From a checkpoint of a small transformer trained on Wikipedia: 81M tokens.
Each number is 128 + 24 x the weight over its row's rms, rounded and kept within 0 to 255. Layers, rows and columns count from 0. Numbers have three digits each. The size before them is the row's rms in percent of the matrix's.

# down: layer 6 MLP down (transposed), 512x128, rms 0.209, rows 482-511, columns 0-127
# up: layer 6 MLP up, 512x128, rms 0.221, rows 483-511, columns 0-127
down482 108:155112113139108136089112128111143143150096089101103147120163105136103123119159133143113072119109100148093143115119138083118124124130099120128121134128100097148092160104126126127176145102113154154146083140084184138142127112148094142140135123078126122107124147097091050145137093117143127134112158104107105128163101118120126164157098105083139097138151100130133133122126122117123136072105
up483 091:124112105107085125103174132118121154102168163096139164110114150089133078119160094101127155102124116166119147125113133119160119134134158123130145092130148119163127119151128131124150083122177128140128194088136098112104137116075111108163111147158161085126154153140175113155139133082126138142132102112118128160122126130124171152129128139130149110105165133116115154113114117142129148149191
down483 096:200143116142149115095121147149138103129092143125113125133110097131210132085100125113132128133114141132162097115105174118135152109138108132155152104117115180126129086145122092161136125129140129153168123077194137124135152143124119139083143113179078128112112131119150117155118163126144134157151158131123118143140165100121142115149133151142092148121117157106116174131123160144118118119142
up484 101:136148114136110087128116163174189108121154108117121123131137120108117139085115097106144150127116105128103135124127144131099146125129148132128107112163137103189145127137064138108124123135109129134142122128104102188112127109116155100145084161152083115136144113129128120153132162069150147106128096089120137128129086153080152099092114098119160109155127129112125137143148090103110158068140
down484 097:139098109172080076112087121141139113110140123111136121110160101088077136127135144130088136107167078125121159107137150105094149120097111116136162123138147070137124119151106118123139106131127118127104080134108149166124120128107121162135165085171105136112132136091150148151170123104172132119126132162098122138135123120119185092125112119114180126106138131143139095102109118081111145109128
up485 102:137134116129131098134126069107142124096131141103086141085133126124116106100139101138104137056103137156105089136137119135181116106121121132104111089108072101152171126069114080124131141126124088150133110149109105135128145136096143119105120132161101114155102106130139102113103162148099130094138136116127163108139128167121117122133114161128098083182163120155154095154118108122143111153135
down485 101:106087136168133155141137091123167140160115136138139069102152119121105153123176147154169111062138177110173132107110146129158107089132112151137119102141108130096117124175122146084113111161159132120113155153115115110111137117127122140156103115110092142159123147147117131119122121146128121156164152150139130114162102158120137134155178145144131085156146094103155145137110097111120131086091
up486 101:132140143117114157114135111142132158101128113130105097108129151161121074081122142118164102116126139128139142151121129144144119105177124136063065133101140089130142115111095092089140160144126133149110109140090088124139103091134159146176147139110131105102102162156183135112086141175170114154138111102132123143124152101142168095127109118106135096132156140132161127147111117090128140135105
down486 101:141171118093118146165139151090109084129099089134177130152133132134079098100153176149082103091146106131121181103128113134144102140138123162110139138116118112116153099118126112102096146130122091164123130101162119142128131163155138120144163135115139105149162108089104138148144138202149146140098131076172133134148146141134125133124155109126116126102090141127153116131122123172095138140111
up487 112:148165132117104101132134118110159121105123145112152142152145137128120083110139111103100128068102146104082143162159130121155119100124143145143138136090094115167138109135159112147135138100144119109071138105130153127157140088117151108153148122162086151138068131117107139099120111180099177101106129086123135141115132097146107140145155094143109092109104139142134151164113154081171124111141
down487 110:123114128116117154143113125122162155111098104128158116117122090117207100112130133174100075134153111148130135097122168137149142131125097134117136149080153119137130142139058143151133160125142116146107087130121128075117166124100132127134116148154083148142125110123119128150120115098120128120132144109156124112139097110123092177135117191147114086128115119113106152157130180078130117104151
up488 094:147119118124115080135135100134113180097077114082112169182104162128130135139178148109114108103114105117086134145116111134101152126125162159120118119137121085154134112128085145149134148130110135109098117112083165117066111128073134146149110159119097115124133205157118140130146119105170145098110100151148143142138138145110118119110115118105128139113126109134116113075139122130122139103118
down488 094:105160118090147145145119111100108125144148136130127151145086122152187119131117146138120133166131120141076122141159164139081127127123196185112158156118114161154128182146121164150130147156101143124109100129102145084124126148156127139113156116112132132160121155139142134168134112132146155120120151142137129151127163114123148104105141106083116145167098127095141105146145104154161163131066
up489 100:143104130154087106131110113140136146156154112160152128126128130105133080131142142091164123100120135117152089136128091158137102105135099124142128120106101100136158156132130183075150122093131140133126154132071150114103091124124134103129113145148128089132134157133143096147160132138104147143091105136145183107125128142125128128145119088115123096099116131143032140139166157075110144140119
down489 100:156084160131137144183137165140149134166146133134145075128137101158077112126113116157150149109115147104088152156111151182149149150145114124145140119146128152116135141121151127134120126167147096158140118119135157152115093134125097161158134090096137075152130101158132096110121095108112108107101093146110098111116106149121136118119100148103165129078139146095137152154139103163133086165112
up490 087:136116092070118141119183159156104170113099163140116175132110127132130118095109104123125094142130144172110103175102111106137128143150150132122118096113138137119094077071105127169125149141113130130121149126086118128120179127124108134157148129171097137119110163119180109141125136125150129133128083100157116145125159125092156104137132112119135144103149114137137124092110120097164109099181
down490 090:102130139158126112117123118117115143139066141122116123133135128131178103129138125096109094122144102093131128158098134189153121125097093128139118141140164130166156096117113138156095104136165179148100161116140137158157092159107131098099145132132145081093106140119127129144068169136121113132147128126106117108135157116154133127127143136135115121064093164109119118131078130160125076153094
up491 108:157080135120123103127115100147135094134156130134105144143097136093112061107110108116103103127139152139161121123155131164130122141127157123144077123143148145129114099147121172093111097102117093173152129123151150120106126125112147136142134100137111137149107117174129089126115085106177138116093135133135200130153082131110146148127129140128120141144136149154097082110149158134096104079173
down491 102:090149125127125093111127150089121108107094122118135131114104151163122156136109169114184140117127095142125147161155141165115144142168158074098118105133144142147131103140140111139135108189143151165133101083176133127112101125145141127114163145161099150168124120159118161112112121104158119113122140074070130130125133122133110125089130187122121150089098119118143131118100157121094154133142
up492 098:114097142109163143131144093135187076164128132170134101185082134092126152151185139153127121090104119130145127118116138143199157104124120132128109122115134122137122154149146107112139091150136136119127148156101151130107126133137131102152146098119160146099097152138178136114136128144090140125099107132141084115132116156153184171145095159137134126148107098092141116126142136115137087144133
down492 096:107119131109148125145125123128137116153084130132151138133111111112128140131166147129104123128084096144173120084112129144099160143069086155132125137140121106126117123127152110111123110171124105060141149139136133130123100126115134092128141112089157101121108129049121150076129113103110158137132112121134111117125085105143155169123137156116138168125089097108132120117123136132111124085042
up493 102:137145132129098098136115162137124114119159128098132124166083156121085152105143130046174098086131113103130136123098107134107081140131136137121121153128131081091129144120149115070093121153130143173131104160076113113130108125098113098122108138123115156116112144130149143139115108098115094135103149132151149116112114159125139135121137121199142121156093163144096131100131140124128141073129
down493 105:172134137174115139124139151114134145162141139113161142130145132150109109101127125116123110131099125122122151155129135158147140080076120172125096125128161123167129166163143154107155128145118139145094095103137147096167112142156162138152141163134090114114144115106169083119090124111108139122135129107108144122134125178103108121148105111118057105155094082116147152134115057125112158113129
up494 100:131116146084071174126141096121161104125141116093134117106112148132108125103112115184143111112118139121081106149138139087093109111140100144113143120090146151141116143085113086126170124102110081163129128123151158157109125099112156109110112142128116144095136108158153107115108155133181126099137148136175154124130138135119163111155109114119122117164138100193119144096172145109124112156143
down494 100:117162137109170118121153094153145178137113148126119111100180160120139143138090088112099083121137119071130097109137140131106131149138138147125136151111135123130078094134129135127079105130160124139130134143093161126124124113113126111117133146128081151134168143137099175156160132120118095143133142094079107149095130116152146133118111084119175105135106105100121102124098120136142090129200
up495 101:130124125098154114122105071116153138104101063167143146139090178107124097120101116127138120130114116152144117115159108089111162133134129138058079147133122160115123107123136118143179123097124129133138172097141115102134119103118119102119118141086136114117142135173106141160108122112095136126142084120153152106187115150098177107158122163141150139079152149109141113137123108130130137110140
down495 098:121102137112107141144109112129130137134161105124122130127108130133169126169102084178149105156120147103111091134099136111087176179155145123151153102097119117156116140072076093088108146123121127072146121146087110140148100111132127106096150095166123157159136159120143132108146124146117151114119103167113147160108145124145121118140129088131112132138157162128100084129124114148156093166152
up496 114:118127105140143161109117137111164171183121148150143166140133133144126128103158128149104147106139147161114113128150128143162140092128137133108124108104154136095192060112132098130126104108102146111112107120117136136098121099124161124173100109138122114101083142156180137162115149172099149116113134120111133116105092156081121106152134095116131093172146089142107118094144087113153143102138
down496 116:143153136145136132140110146142148141137126140189116074125128131171119193140125118116123131130149146121190094151093180124131104121130128106099111106128121164124078083126152091124108114123119102109091131103123138092132164119105120120108134136113142095127093154126090127168081160113144120134127139056132143099134135170114100107106125137097173147142106130114130159148143096118145106124151
up497 099:123097085145109129106121154170063129111145138139089174130113127157097153090148124144182123122153138137160150141148123158135187139122154142107106136133082127136121129147157154105136152088168144166105141126137136151117110156117166100118097131139131145137100129092157114132140095124119096134096104117150117141166092130096118106146141157178154121109118137151139170158123145132159168105150
down497 100:109159136120114114068113109143126157110111139165131090109134145183121118152163118143125144168177162093102120152146069109142146103135133078161110143133136108139136129155142139165132115138126135130119131081135096108124124149199130135107121142148161149142099144143131114095133146127112118067161107104097142079130149102124109154128109144160085145124128135104129102133139179148121128141101
up498 090:143113149122167149134151117129108104119103106140112106108092130133125112086155155106157098120117192139126108131170113129094149117118155163115139122160080137114154092103106132114106145088115153113083166087135147115142120133125150119136124162125148089063145084139108112139082128145195120112145123113138144131101152097164112114138150141133119145118144143163111148120108131126071154096123
down498 093:126107151094149127152153163129121087139097102096140099127111107122164138119129132156145133112124143127112111103114106141144138112113106179081112169206111166117149102133129102091101096135149097149128110163173142140162125157151131139112160135132132110135153099096104135127170076139152145112158135143071154164143128109121081133142159141133132148159076131129148142128127144139116107138094
up499 102:168160095118125142121123172127099181127183154108098114173106144128098130147183131107177110117117129114120109149137106096103106124117127180130082167117107141090134155103128117077136081157141133114125110153138133107145127141085099105156143108147148142131096133105106123172107148126099102137098142116116157138115099125066131133106139126163146127114126110160141128104136169140141105140137
down499 100:124124137150142117131101178060116139155119097126116140103126114089115168122145151112141114061136097152148108112122119099127107142111114138166126158108114167127147165098159147102159157060145131128141116118125119119117135117129088102155138222171142114143085132132136113138122129160113114151143113113137143128123155108126154114142150095116175165162102099107125119112117119139123133131132
up500 095:144082123081143131140106130173100121147160162144153162168138124122115104103099130110155156101125117161162118133121107135166138106123128128116110144135140118136172110104097176097130149140113077140116144136142157109104114106113117124148130131120123100152121174133137078192144144090114120136116132124145162179144131129127177122149111105151147114129113132124114160113123167075190097154145
down500 095:130147163102123109135145143154150149120141143161101132160144126171151091114087139151157128103135090101134079186079162104153115167130127112147109143120131165147148171148149153142083114114156125139109154099142115145108124133129153094062133141119125155117107124154127160146101128132126127135136124155112127112141194124154135110148045108129133110148158111129129119114124135128164104114149
up501 094:095123097117145132121185116110156105131110143098126123147126117104129105086118140122123104130122103111115119143095089158144107155151097118130139150123091116178103148127113112089132146096112089121124132115128130111117155094092113120148147122108121132090080104154179090136100188121136130094143127150136131102168146145086136125091119197154136119124125101098100164127124105162127158079137
down501 094:152133129110146104118119134129157158139200147153108093127125129143146130101108103129136119147186159135176147164123148125137147120114155107122135124119192132119061101142110121133134136132137144186166146090127123151123111154091129108123127147147112156147117128161118099115095147114103140094093081076123122096128130116131093106101124118129134124122147127135100144165097126110180082156139
up502 100:070122145116161167101122103140131129154151100138170132138161112105106132150144108116121169104119122116094106106112143151179075123129116146090103114120111092140106118132133105125127162136093175151144175161085069144076165126157145117146118115140110100116112148125133135122140146071131156160123127150119129150106108102166114108115099108164152112149102118129100132135133138099136169113124
down502 100:177129137144112133159127143131109120124110143119106121133060168127130174117130103099144148110142118117140112098125162119147176177098128130182131109137119121134093082153123104131117098119108141123144177117168136156091117144123103126095124120151174066073122149127087139141123114138132100162142073144126106123086131154101150096124120145136098156144133115129155161132137160121117151128144
up503 107:134117141132151084092126095120124120120142140144148152111142113105090142144142135129132148099137138130144148114133133150112126111139175152144100161110078090104094104092114135127172149154108169134116163153120092131117173193142138128168110133125125140098086117092129139129141133143123172128083130136121112163150174159138111121117150137177114111168076162148086143141096115133118123079141
down503 109:173110151133133164108118127155110135165153145098102097143135161108106144124129126115087165121136154110127097106082178117171147141095135107125135095108116149134143148112119118129097153144101113151148161124131124174130112131118123079105138067123108115075133121125151117143098110136138150161135128129134115112146099129131131075103162135054145135148171062109119116114140144130157141113147
up504 087:153138102142142127109113133129117155132072161148066115129111142140132083153155118087105117119130114170111099116128121125112140102141104110107135098133132157122165105117133149101125152113185127105119133112164140096080113146106183126152158120110110172137146129132133100079126157121139122114122159176134148148087115106129167091187122148129145101156135112143128129098157094137096126099163
down504 093:114130129131119116123108114143111127139095136083131145094139140133186159118157158146165141097120108153133155142110141113082170143118154068154116115163071087136125104154103108110126149092098136146153147165119123126119125127119153157122104105107124134155124160155132110100138106129133166171173173130074092107124102102110157107110126101108150123119167112150147112124073145114143123110129
up505 111:128155081129091122094098107173127147101094138145115174149130136146116110092138119133111120130136160125100113167141116110111123141136124133078114138137115117148132128108064154170120075137161141131124118096118143130109103123144113146184127146131107119089134104110146127114096173124155131119127137168182154115128145141128170129176121166133098127156169130111109151067164125141092145113126
down505 111:154172111146124129119114091096105120101104151090136124147157140113108144114143149124139143164120093158087149121107113128146139142162126139117143120116107150184160164105124166161114127156157155118091118139160124077113132212126181114133117141119158108126122104122173131145106144119153101158108107127137145085147141139128148121114144134150147101094145136112118124164121159073117125144078
up506 098:135118067106155171107159097077178100139167152093144128144110141116129115129146129126131153160141130126135115113136090114114129142129118134066132099095099134124124106134132094117158143100137110136113104121107124195117142077143128131127103105104118152090136119197151105096119133197122142110122143074114140121162139118148094139161155130166124126106131151147106128116139131122153140116122
down506 100:134171131134150097098165102151135135068168112150119114116150136141112136135101104091136146163149143111156134102116200107171130122119136103133145145126146148138101127134122127120160116136121142105134158077109127117109111146083100117148146140165158135174133125165143126149152080080130165126097134060096129096133101144167114102111110116159143125100138126149151143161111146134150101125130
up507 096:162087157127176140133161111109122113134128186110090104160094120134119116084115084131149133134110151143144170109129143125144104080121139109097126116126148160153136126131146110098130088118097111112093106144123157143100134115153104145140077111158117109096093125110156115102157147120110158140126129161106137177119158164092128128164148169128134139165092123141109167083163125130096108120141
down507 097:131096121131094147145097116103068102111147121136128150154142109114157118136114094146093139117120128123109088116144166099105134119129165124170129088096161099139142113157078149115130113082097138116131125151106090128134142148163124134127140095098154126143176122147099144100143142141111154133097099117137086094144129083113137124162144072131158090151140130147162154120097095099139108137082
up508 102:147111082113120126104141151107119164181112143150125117139122170170107138093115130124115114133120147158133082138108129096102096116131118131134105158131107137142138165121129156082153101128136144157089110135137150137089166109138125101128077174107144179127136116101142126166114144098153114131125137119149120164124116133104158139129167168136141152070196148138101078111139123171141133116135
down508 102:165123128070135166143164122079101109087097160116112170147147119138092129126129113114142119091128125118125177148095079088110115128161116142099152136178120146114129148108130116124124120105126178157110127116119154116139138127151126127121139146130113110111102110088109129148086119115120139140146089154149105098164167061097120173145148105114118144142122140114116127152192136130106164138134
up509 108:136122120101099146080128105140125163152123134120127112093147129120113115128171134118119115130098119162118124166153133138119144114125109131105075111115150125108146108119154149127105115118087108127110147075068108139131098163099201113135159164129183163146110121144122058141106116166097125115134129110150136093137145115097151129129131099152154148128101101177120159130120087147117145160120
down509 102:166096126169152101099133153162158132142100091112102143117116150134103099116152112179144154124134105151112151117148117134118107111061114115115102085135164155140156129121127150144110145149147142185129145123159158131123134077110106117133155092109133158141150119154128114109166115133123138195124099090138090130119101111125115112132120163104139147128146129140139136160120128075146103172080
up510 105:112154153133122122105129142113107115154111116118104102149111145155113138125178120104166136134131173120148136142113124115076109123145125177147126151116078114108125154109082137122169156138115162199136146145107122154179140102128135116128129141121145150103133160110108115165136130156184183119113112123113116178111129152102108119136170143150120115135125152160063152127164133145163142101123
down510 103:071112122112091117124121093137112135150102129128158115133148135161133146139142129153143133125113139139142103124122153137115146149139139131105121106148089127141126113111137130188133143165113152149140128190131107097151147137125099102096149102139124146116130102133176105162091143106182113139171145126144116104131171083129144120095150165093123164086114060132073119113133137148146095096091
up511 102:123118152118078084141122178151076115121114093121102119124122140122117080115151130142128149133100147130127104136124095096164062126106104144143123151136090126142152104109113108115126122144156151138159125157099103142117075152097128156154143093135144148129125132095136121146147126104130125097088114104160138129148085126076138111195128133133198133107122147167142134096105135128121117150114
down511 107:133130153183166173160160138173126122127092110149144133143110128130078123114126129179095165165101132119142123118156136126145149108100112155126095129170092165124127153132156103121170143137133140109103174155112153146152157102139130133122098161160151103167116100183120141135112125129096099158106121154104093129137117116112141123138118106161205138143134123098141109139113109093113128135125